python train.py --hidden_size=224 --init="normal" --train_tokens=134600000
Each number is 128 + 32 x the weight over its row's rms, rounded and kept within 0 to 255. Layers, rows and columns count from 0. The size above them is the row's rms in percent of the matrix's.

# layer 6 attention query, 256x224, rms 0.0809, rows 58-86, columns 0-111
size [ 85  89  84  95  90  87  37  41  46  48  50  40  51  50  58  53  63  65  51  65  75  75  95  93 102 111 129 104 132]
[[151 163 106 111 122 151 141 199 108  86  97 105 120 124 171 137 124 133 120 156 120 110 120 106 153  99 129  97 128 148  93 122  91 130  66 174 143 186 174 155 132  83 144 104 164  61 116 121 114 124 158 116 200  94 107 143 149 132 161  77 131  86 174 120 136 165 114 131 129  83 121 119 120 119  92 161 114 126 188  91 123 101 123 123 174 131  59 131  75 126 174 124 110 139 104 138 131 130 107  61 106 123 100 152  93 131 166 119  87 113 140 130]
 [186 172 128 153  80  63 156 147 106 103 146  96 129 116  86  75 117 106 117 146 116 137 121 180 146  85 165 148 123 130 173  87 177 137 158 160 163  83 189 145 190 154 167 128  88  78 147 132 103 114 149  97 153 158 106 147 100 151  88 142  79 129 175  52 125 161  91  72  84  65 149 131 137 134  93 130 164 124  97  78 112 134  96 168 128 124 143 188 139 155 139  83 120 169 121 141 185 144 124 109 128 154 123 154 182 126 190 118  94 122 140  98]
 [172 136 103 116 170 126 121 128  79 157 155 120 113  95 153 170 143 122 127 127  85 160 166 173 137 101 110  96  90 117 152 182 140 142 137 104 183 130 122  86  98 165 146 129 157 165 187 148 133 183 123  57 135 139 170 115  76 108 119 143 168 178 117 102 119 126 131 106  91 131 118  92 183 123 126 111 224 106 132 115 142 136 144 149 144 140 152 126 144 175 126 192 135 122 208  96 179 129 129 177 137 138  82 103 129 162  46 147  82  97  89 190]
 [ 92  72 206 154 130 130  99 136 156 108 188 165 207 140 142 111 132 156 119 141  93 101 137 141 113 135 141 162 154 110  97  96 137 141 120 190 111  72 102 190 184  96 138 109 109 145 149 144 167 139 107 114  92  97 136 169  70  90 116  87 115 130 107 143 118 127 123 115 138 191 101 132 126  72 180 168 161 120 124 144 130 161 145  90 166 112 143 170  82  99 160 144  76 144 107 147 124 104  56 141 139 109  94  88 105 123  81 125 115 131  63 151]
 [196 132 118 108 138 122 153  95 191 150 113 128 140 179 114 174 175 100 147 124 171 177 169 119 104 105 207  81 107 140 156  65 127 151 161 179 130  96 158 135 123 187 113 136  91  87  98 101 115 144 153 135 113 137  95 138 148 144 116 158 141 101 126  81 122 140  78 169 135 130 136 145  92 133 152 124  99 111 142 121 116 144 128 104 136 175 184 234 164 152 100 180 107  67 159  88 234  97 130 139 195 121 155 159 117  77 178 149 101  86 148 129]
 [133 126 133 125 145 135 142  79 146 162  89 164 137 150 131  92  90  73 104 120  99 119 132 144 122 160  56 139 147 168  99 112 116 165 174  99 116 123 110 139 164 110 151 194 123  69 139 157 110 167 105 106  86 112 137  78 125 110  81 151 124 130 163 101 153 142 177 142 157 160 142 183 101 170 140 125 163 166 164 154 101 101 146 141 167  98 107 123  66 143 177 181 101  91 161  75 119 145 112 167 120 166 165 112  77 133 152 179 106 116 145 150]
 [150  93 233 115  82 171 129 150 129 120 155 178  43 130 139  77 126 141  93  95 112 142 220 148 112 122 105 117 162 114 143  98 175 106 153 117 114 140  95 126 160 139 163  90 106 160  88 173 163 152 133 118 120 149 127  82 128 140 136 131  98 180 114 178 131  98  98 119 156 105  93 101  87 139 150 163 174 100 141 145 136 168  95  69 130 128 129 165 169 162 138 159 112 141 137  66  86 147 131 117 149  70  63 108 202 140  70 173 146 150  68 106]
 [ 95 132 148 140 127 123 131 139 108  52 126  82  92 164 125 141 120 113 111 118 130 147 171 161 146 147 111 122 160 104  97  49 127 158 154 156 107  92  93 114 129 145 110 124 134 110  81 145  96 105 169 123 139  77 144 152 108 134  94 154  97 122 136 113 164 151  99  27 113 176 167  90 122 130  90 136 155  81  94 143 125 102 138 116 117 164 132 110 101 153 116 104 128 133 134 107 102 134 146  85 179 115 175 135 169 153 113 110 182 136  97  74]
 [115 141 126  89 127 142 144 113 184 129 116 112 131 127 129 161 107 102  98 135 162 149 104 150 113 160 136 155 148  90 153  81 127 146 129 117  93 120 111  96 208 146 101 150 116 160  21 141 108 132 118 123 119 132  95 191 169 125 114 162  88  89 166  98  89 119 173 124 155 140 102  93 157 183 149 129  88 131 100 159 157 144 137  98 162 171 172  98 143 180 142 130 128 102 104 131 143 123 145 141 115 164 148 108 148 103 144  97 150 152 180 112]
 [144 116 128 148 162 157  86 163  58  81 151 184 143 103 101  98 120 112 105 120  88  95  88 152 109 111 160 134  94 140 134  97 105  81 169 131 134 140 149 101 102 102 135  80 135 102 230  93 140 113 177  98 127 157 147 161 148  86 100 105 177  62 109 108 149 107 101 121  99 114  96 147 127 149 131 108 113  97  98 109 157 125  59  90 141 138 123 180 134  44  61 113  62  87 123 141 135 164 113 136 114 170  88  71 106 121 177  92  64 110  75 122]
 [147 162 123 105 128  99 137 117 162 153  98  93 161 154 105 164 120 158 144 100 149 156 162 134 115 113 107 110 188  95 102 102 126 174 120 142 129 113 100 148 126 119 109 177 161 124  31 154  50 138 116 139 112 105 160 168 108 116 143 152 147 147 120 171 142 137  89 131 134 186 129 112 181 107 101 134  99 144 143 153  74 128 150 153  81 109 126 124  85 195 176 129 206 143 132 120 150 123 126 107 156  24 176 159  77 115  93 117 191 127 170 140]
 [145 159 129 125 175  61 120 119 132 150 162  94 164 105 174 150 110 147 123 111 171  99 125 170 115 138 154 142 122 113  64  65 160 127  91 134 144 132  94 116 156 101 114 157 105 162  92  69 122 136 114 103 184 143 150 169 177 116  88  90  87  92 125 123 147  98 113  98 159 125 106 143 152 130 120  81  79 111  83 137 138 152 113  94 112  97 176 156  90 139 117 143 140 100 145 121 102 172 165 154 132 147  87  97 147 118 120 139 171 140 190 165]
 [173 118  97 174 110 108 117 141  88 111 131 156 112 125 123  34 146  96 111 131  75 110 113  99 121  63  98 137 104 133 193 143 151 100 146 113  90 113  95 129 115 172 130 108 100  87 139 138 136 117 158  90  71 125 103 111  66 130 146 126 150 131 110 116  97 164 141 105  93 106 173 109 101  92 157 165 204 160 168 118 135  73 108 203 138  96  65 147 169 121 164  95  62 148 100  88 110  91 141 112 152 126 131 171 129 120 157 121 108  77  69 132]
 [ 88 154 149 128 109 110 129 123 140 111  72 105 141 172  92 159  85 179 128 103 181 168 175 104 129  73 103  95 181 104 139 108 160 177 154 129 153 104 103 102 106  94 119 159 145  85  94 178 111  98 161 103 109  78 114  58 103 127 172 162 134 165 156 184 128 158 138 106 131 148 132  93 130 120 148 170 123 114 185  92  89 139 144 127  77 126 154  84 108 172 133 104 154 102 130  96 119 139 128  91 180  84 128 145  75 107 118  83 109 143  95 134]
 [103 134 140 133 156 142 112 152 177  97  67  96 129 147  82 146  53 128 144 141 157 139 168 147 152 104 140  83 169 137  98 149 128 165 164  70 148  97 110 112 114 112 148 162 154  91  85 134 102 103 157 130 113  13 162  70  70 133 151 184 153 165 172 138  89 110 131 137 216 103 119  80 119 147 131 158 126 102 180 138  88 194 179 107 138 123 164 142  57 174 130 187 186 154 138 108 114 165 111  92 186 103 167 203 143 141 118 123  86 170 133 124]
 [ 88 152 150 162 134 106 154  99 137 162 136  87 195 137 132 159  68 161 155 128 131 112 100 180 156 169 174 149 136 164  61 153 106 149 155 128 156  80 106 107 151  81 102 156 178 152 112 138 100  96 182 174 165 111 168 124 184 106 152 145  93 112 160 160 142  59 151 143 158 148 122 137 169 123 115  73  76  90 105 161  56 174 125  75 121 133 182 131  87  87  80 140 191 151 154 109 131 145 118 150 168  83  73 138  92 141 127 138 147 148 153 123]
 [155  64 135 131 145 170  81 132 119 165 109  69 132 161 115 161 110 191  98 114 138 151 167 161 115 169 124 124 166 168  61 147 160 236 144  90 150 117 106 120 149 127 117 136 155 133 152 123 108 162 148 171 154 107 113 177 166  82 120 140 101  97 125 145 168  82 117 133 163 144 131 100 131  97 115 108 140  55 132 167 120 113 168 119 153 140 160 112 118 121 105 137 180 143 146 125 150 123 139 197 144 133  69  88 124 116 159  75 138 154 151  84]
 [125  66  99  93 114 118 167 149 116 157 168 151 151 128 120 106 114 118 162 118  89 122  88  87 113 100 138 100  97 123  94 110 149  61 130 159 138 167 134 139 149  99 110 113 142 137  91  79 116 133 105 124 156 150 144 168  98 112  45 114  74 161  75  94 129  77 168 125  73 146 110 142 131 107 116 104  65 158 135  91 203 105  92 117 144 138 108 146  83 108 126 133 158 113  68 150 135 119 149 135 135 145 119  36 127  73  88 122 214  81 148  89]
 [124 108 158 118 124 156  81 148 130 106  68  92 109 143 134 158  85 111 131 157 212 151 127 123 146 127 123  42 160 189  98 149 111 216 151 127  77 134 113  95  91 127 134 139  97  83 151 130  89 131 130 130 114  48 145  87  90 144 141 164 191 110 127 167 138 102 129 136 146 132 118 114 166 135 177 158 124 118 124 146  68 103 167 125 129 158 185 124 120 127  74 121 151 123 140 147 105 160 124 127 151  90 200 204 174 180 153 104  19 115 130  67]
 [110 104 165 167 138 149 167 150 163 171 154 113 169 138  85 179  51 152 106 140 135 123 176 132 154  95 127 132 144 160  73 165 130 174 203  95 152  99  93 122 122 163  93 140 170 116  73  84 118 111 192  99 178  75 171 137 113 133  92 160 105 112 121 169 128  60 144 162 176 161 117  98 133 130 125  89 109  96 176 163  98 145 171  80 134 123 174 105  68 120  71 155 193 136  81  99 176 136 121 143 149 159 101 117 106 153 107  91 118 139 140  89]
 [128 157 155 125 127 137 130 138 137 107 113 104  75 101 147 103  60 131 151 134 174 135  74 110 112 153  87 150 127 153 153  90  97 161 106 114  91 166 113  96 162 115 164 121 133 111 175 122 134 123  73  79 114 129  92  76 157 139 125  37 143  84 161 123  91 135 119 131  92 129 136 121 139 164 146  74 117 107  85 146  97 114 130 175 145 133 121  80 197  64 116 113  39  92 107 128  92 162 100  67 106 127 193 147 137 180 124 111  67 109 110  93]
 [ 92  94 146 143 148 128 141 154  84 126  89  98 123  74 154 157 111 128 104 105 144 107 116 109 113 127  89  94 115 139  77 155 134  96 158 105 113 106 100  75 118 139  79 160 129  88  87 124 104 103 123  74 132  85  98  89  83 144  50 180 154 107 100 168  96 137 119 126 109 169  82  94 111 147 123 145  92  97 196  78  89 103 152 133  44 140 158 160 145  99  91 145 175 124 118 101  96 150  78 107 133 136 144  94  99 206 107 105  97 131 135 165]
 [140 132 106 200  98 134 136 124 119 149 105 173 160 128 115  92 130  91 104 159  63 110 136 128  90 170 129 129 145 150  76 164 140 136 107 137 102  72 159 115  92 120 131 173 139 104  98  68 134 130 155 142 154  46  88 106 117 134 132 143 194 123 144 103 143 119 137 142 161 157 101  95 128 130 145 144 141  86 173  80 102  71 133 127  64 140 175  99  94 130 121 114 161 143 100  90  84  45 117 102 121 139 136 115 129 168 155 111  88 123  72 166]
 [123  81 147 126 107 135 153 109 150 162 146 152 166 137 111 104 124 155  94 142 126 116 224  92 133 110 134 170 147 162 147 110 162 146 131 101 179 111 114 196 160  68  81 138 150 167 128  75 150 126 206 148 144 129 165 174 153 125 161 127 156 172 107 123 144  72 118 103 111 149 159  83 125 110 126 157 105  85 163 119 133 154  90 119 136  98 177 121 130 164 106 142 138 133 104  91 181 118 115 161 133  82  87  47 107  82 108 116 143 139 115 158]
 [ 68 135 173 137 128 148 168 140 158 177 104  89 168 104 153 162 114  87 188 151 180 134 156 142 114 116 121  56 113 132 118  99  97 161 164 113  71 193 114 108 152 110 141 114 125  92 155  93  93 112 116 167 213 132 140 141 204 111 118 168 100 145 161 131 134 135  53  71  96 168 185 141 119  93 135  73 111  90 118 157 105 133 128 122 104 163 102  77 162 160  66 119 144  99 117 144 168 200 111 122  96 119  91  87  68 174  88 148  97 123 164  91]
 [139 137 166 117 166 169 132 138  72 175  68 102  84 115 112 163 107 128 182 157  98 149 131 180 173  74 164 122 120 112 123 144 144 158 156 123 174 132 100 114 126 119 120 128 120  90  97 110 102 115 126 140 136 101 165 121 119 113 144 117 117 139 142 181 120 105  83 131 110 109  91  81 152 125 113 167 181 170  99  66 113 173 101 106 169 112  62 153 112 161  96 116 129  58 127 133 138 208 104 156 186 160 165 154  74 101 118 135  98 193 171 160]
 [207 118 127  81 153 150 142 159 146 132 173  91 157 177 108 198 118 143  80 139 108 162 157 145 154 131 103 142 131 158 136 109  78 146 168 144 127 133  94 103 119 127 140 101 127 124 111 209 136 161 138 167 143 133 107 145 174  85 108 101 145  83 127 138 129 154 124 117 170  94  89 146 123 123 109 129 160 112 103 166 147 148 156 109 168  84 143 188  85 134 141 152  95 131 109 113 185 175 141 175 122 130  65 245 183 138 131 122 147 153 132 128]
 [174  99 113 124  64 128 135 155  96 144 164 133 148 126 209  69 102 148 181 158 127 198 146 204 159 126 109 137 189 109  89 115 120 115 155 179  86 211 193  84  76 111 139 139  92 132 154  87 140  94  64 183 144 108 106 159 191  87 180 136 131 115 164 146 146 121  83 150 165 145 108 141 145 141 125  95 177 124 121 141 131 156 166 156 136 164 108 112  89 128 121 108 117  92 127 146 150 103 135 109 105 135 151 182 179 133 155 168 145 136 131 121]
 [112 113 125 110  80 143 110 104 105 115 135  32 186 118 105 106 172 125 133 137 137 132  84  77 129 175  85 164 229 167 150 183 146  96 118 108 125 112 133  90  72 159 174 144 130 111  99 102  88  80  99 108  80  73 138 108 135  69 130 121 107 163 100 124 173  98 103 140 129 171 136 163 142 137 130 163 141 122 109 165 176 168  71 174 121 122 122 118 119 134 160 165 128  90 136 168 140  86  80 143  99 133 125  94 104 151  89 109 146 126  63 138]]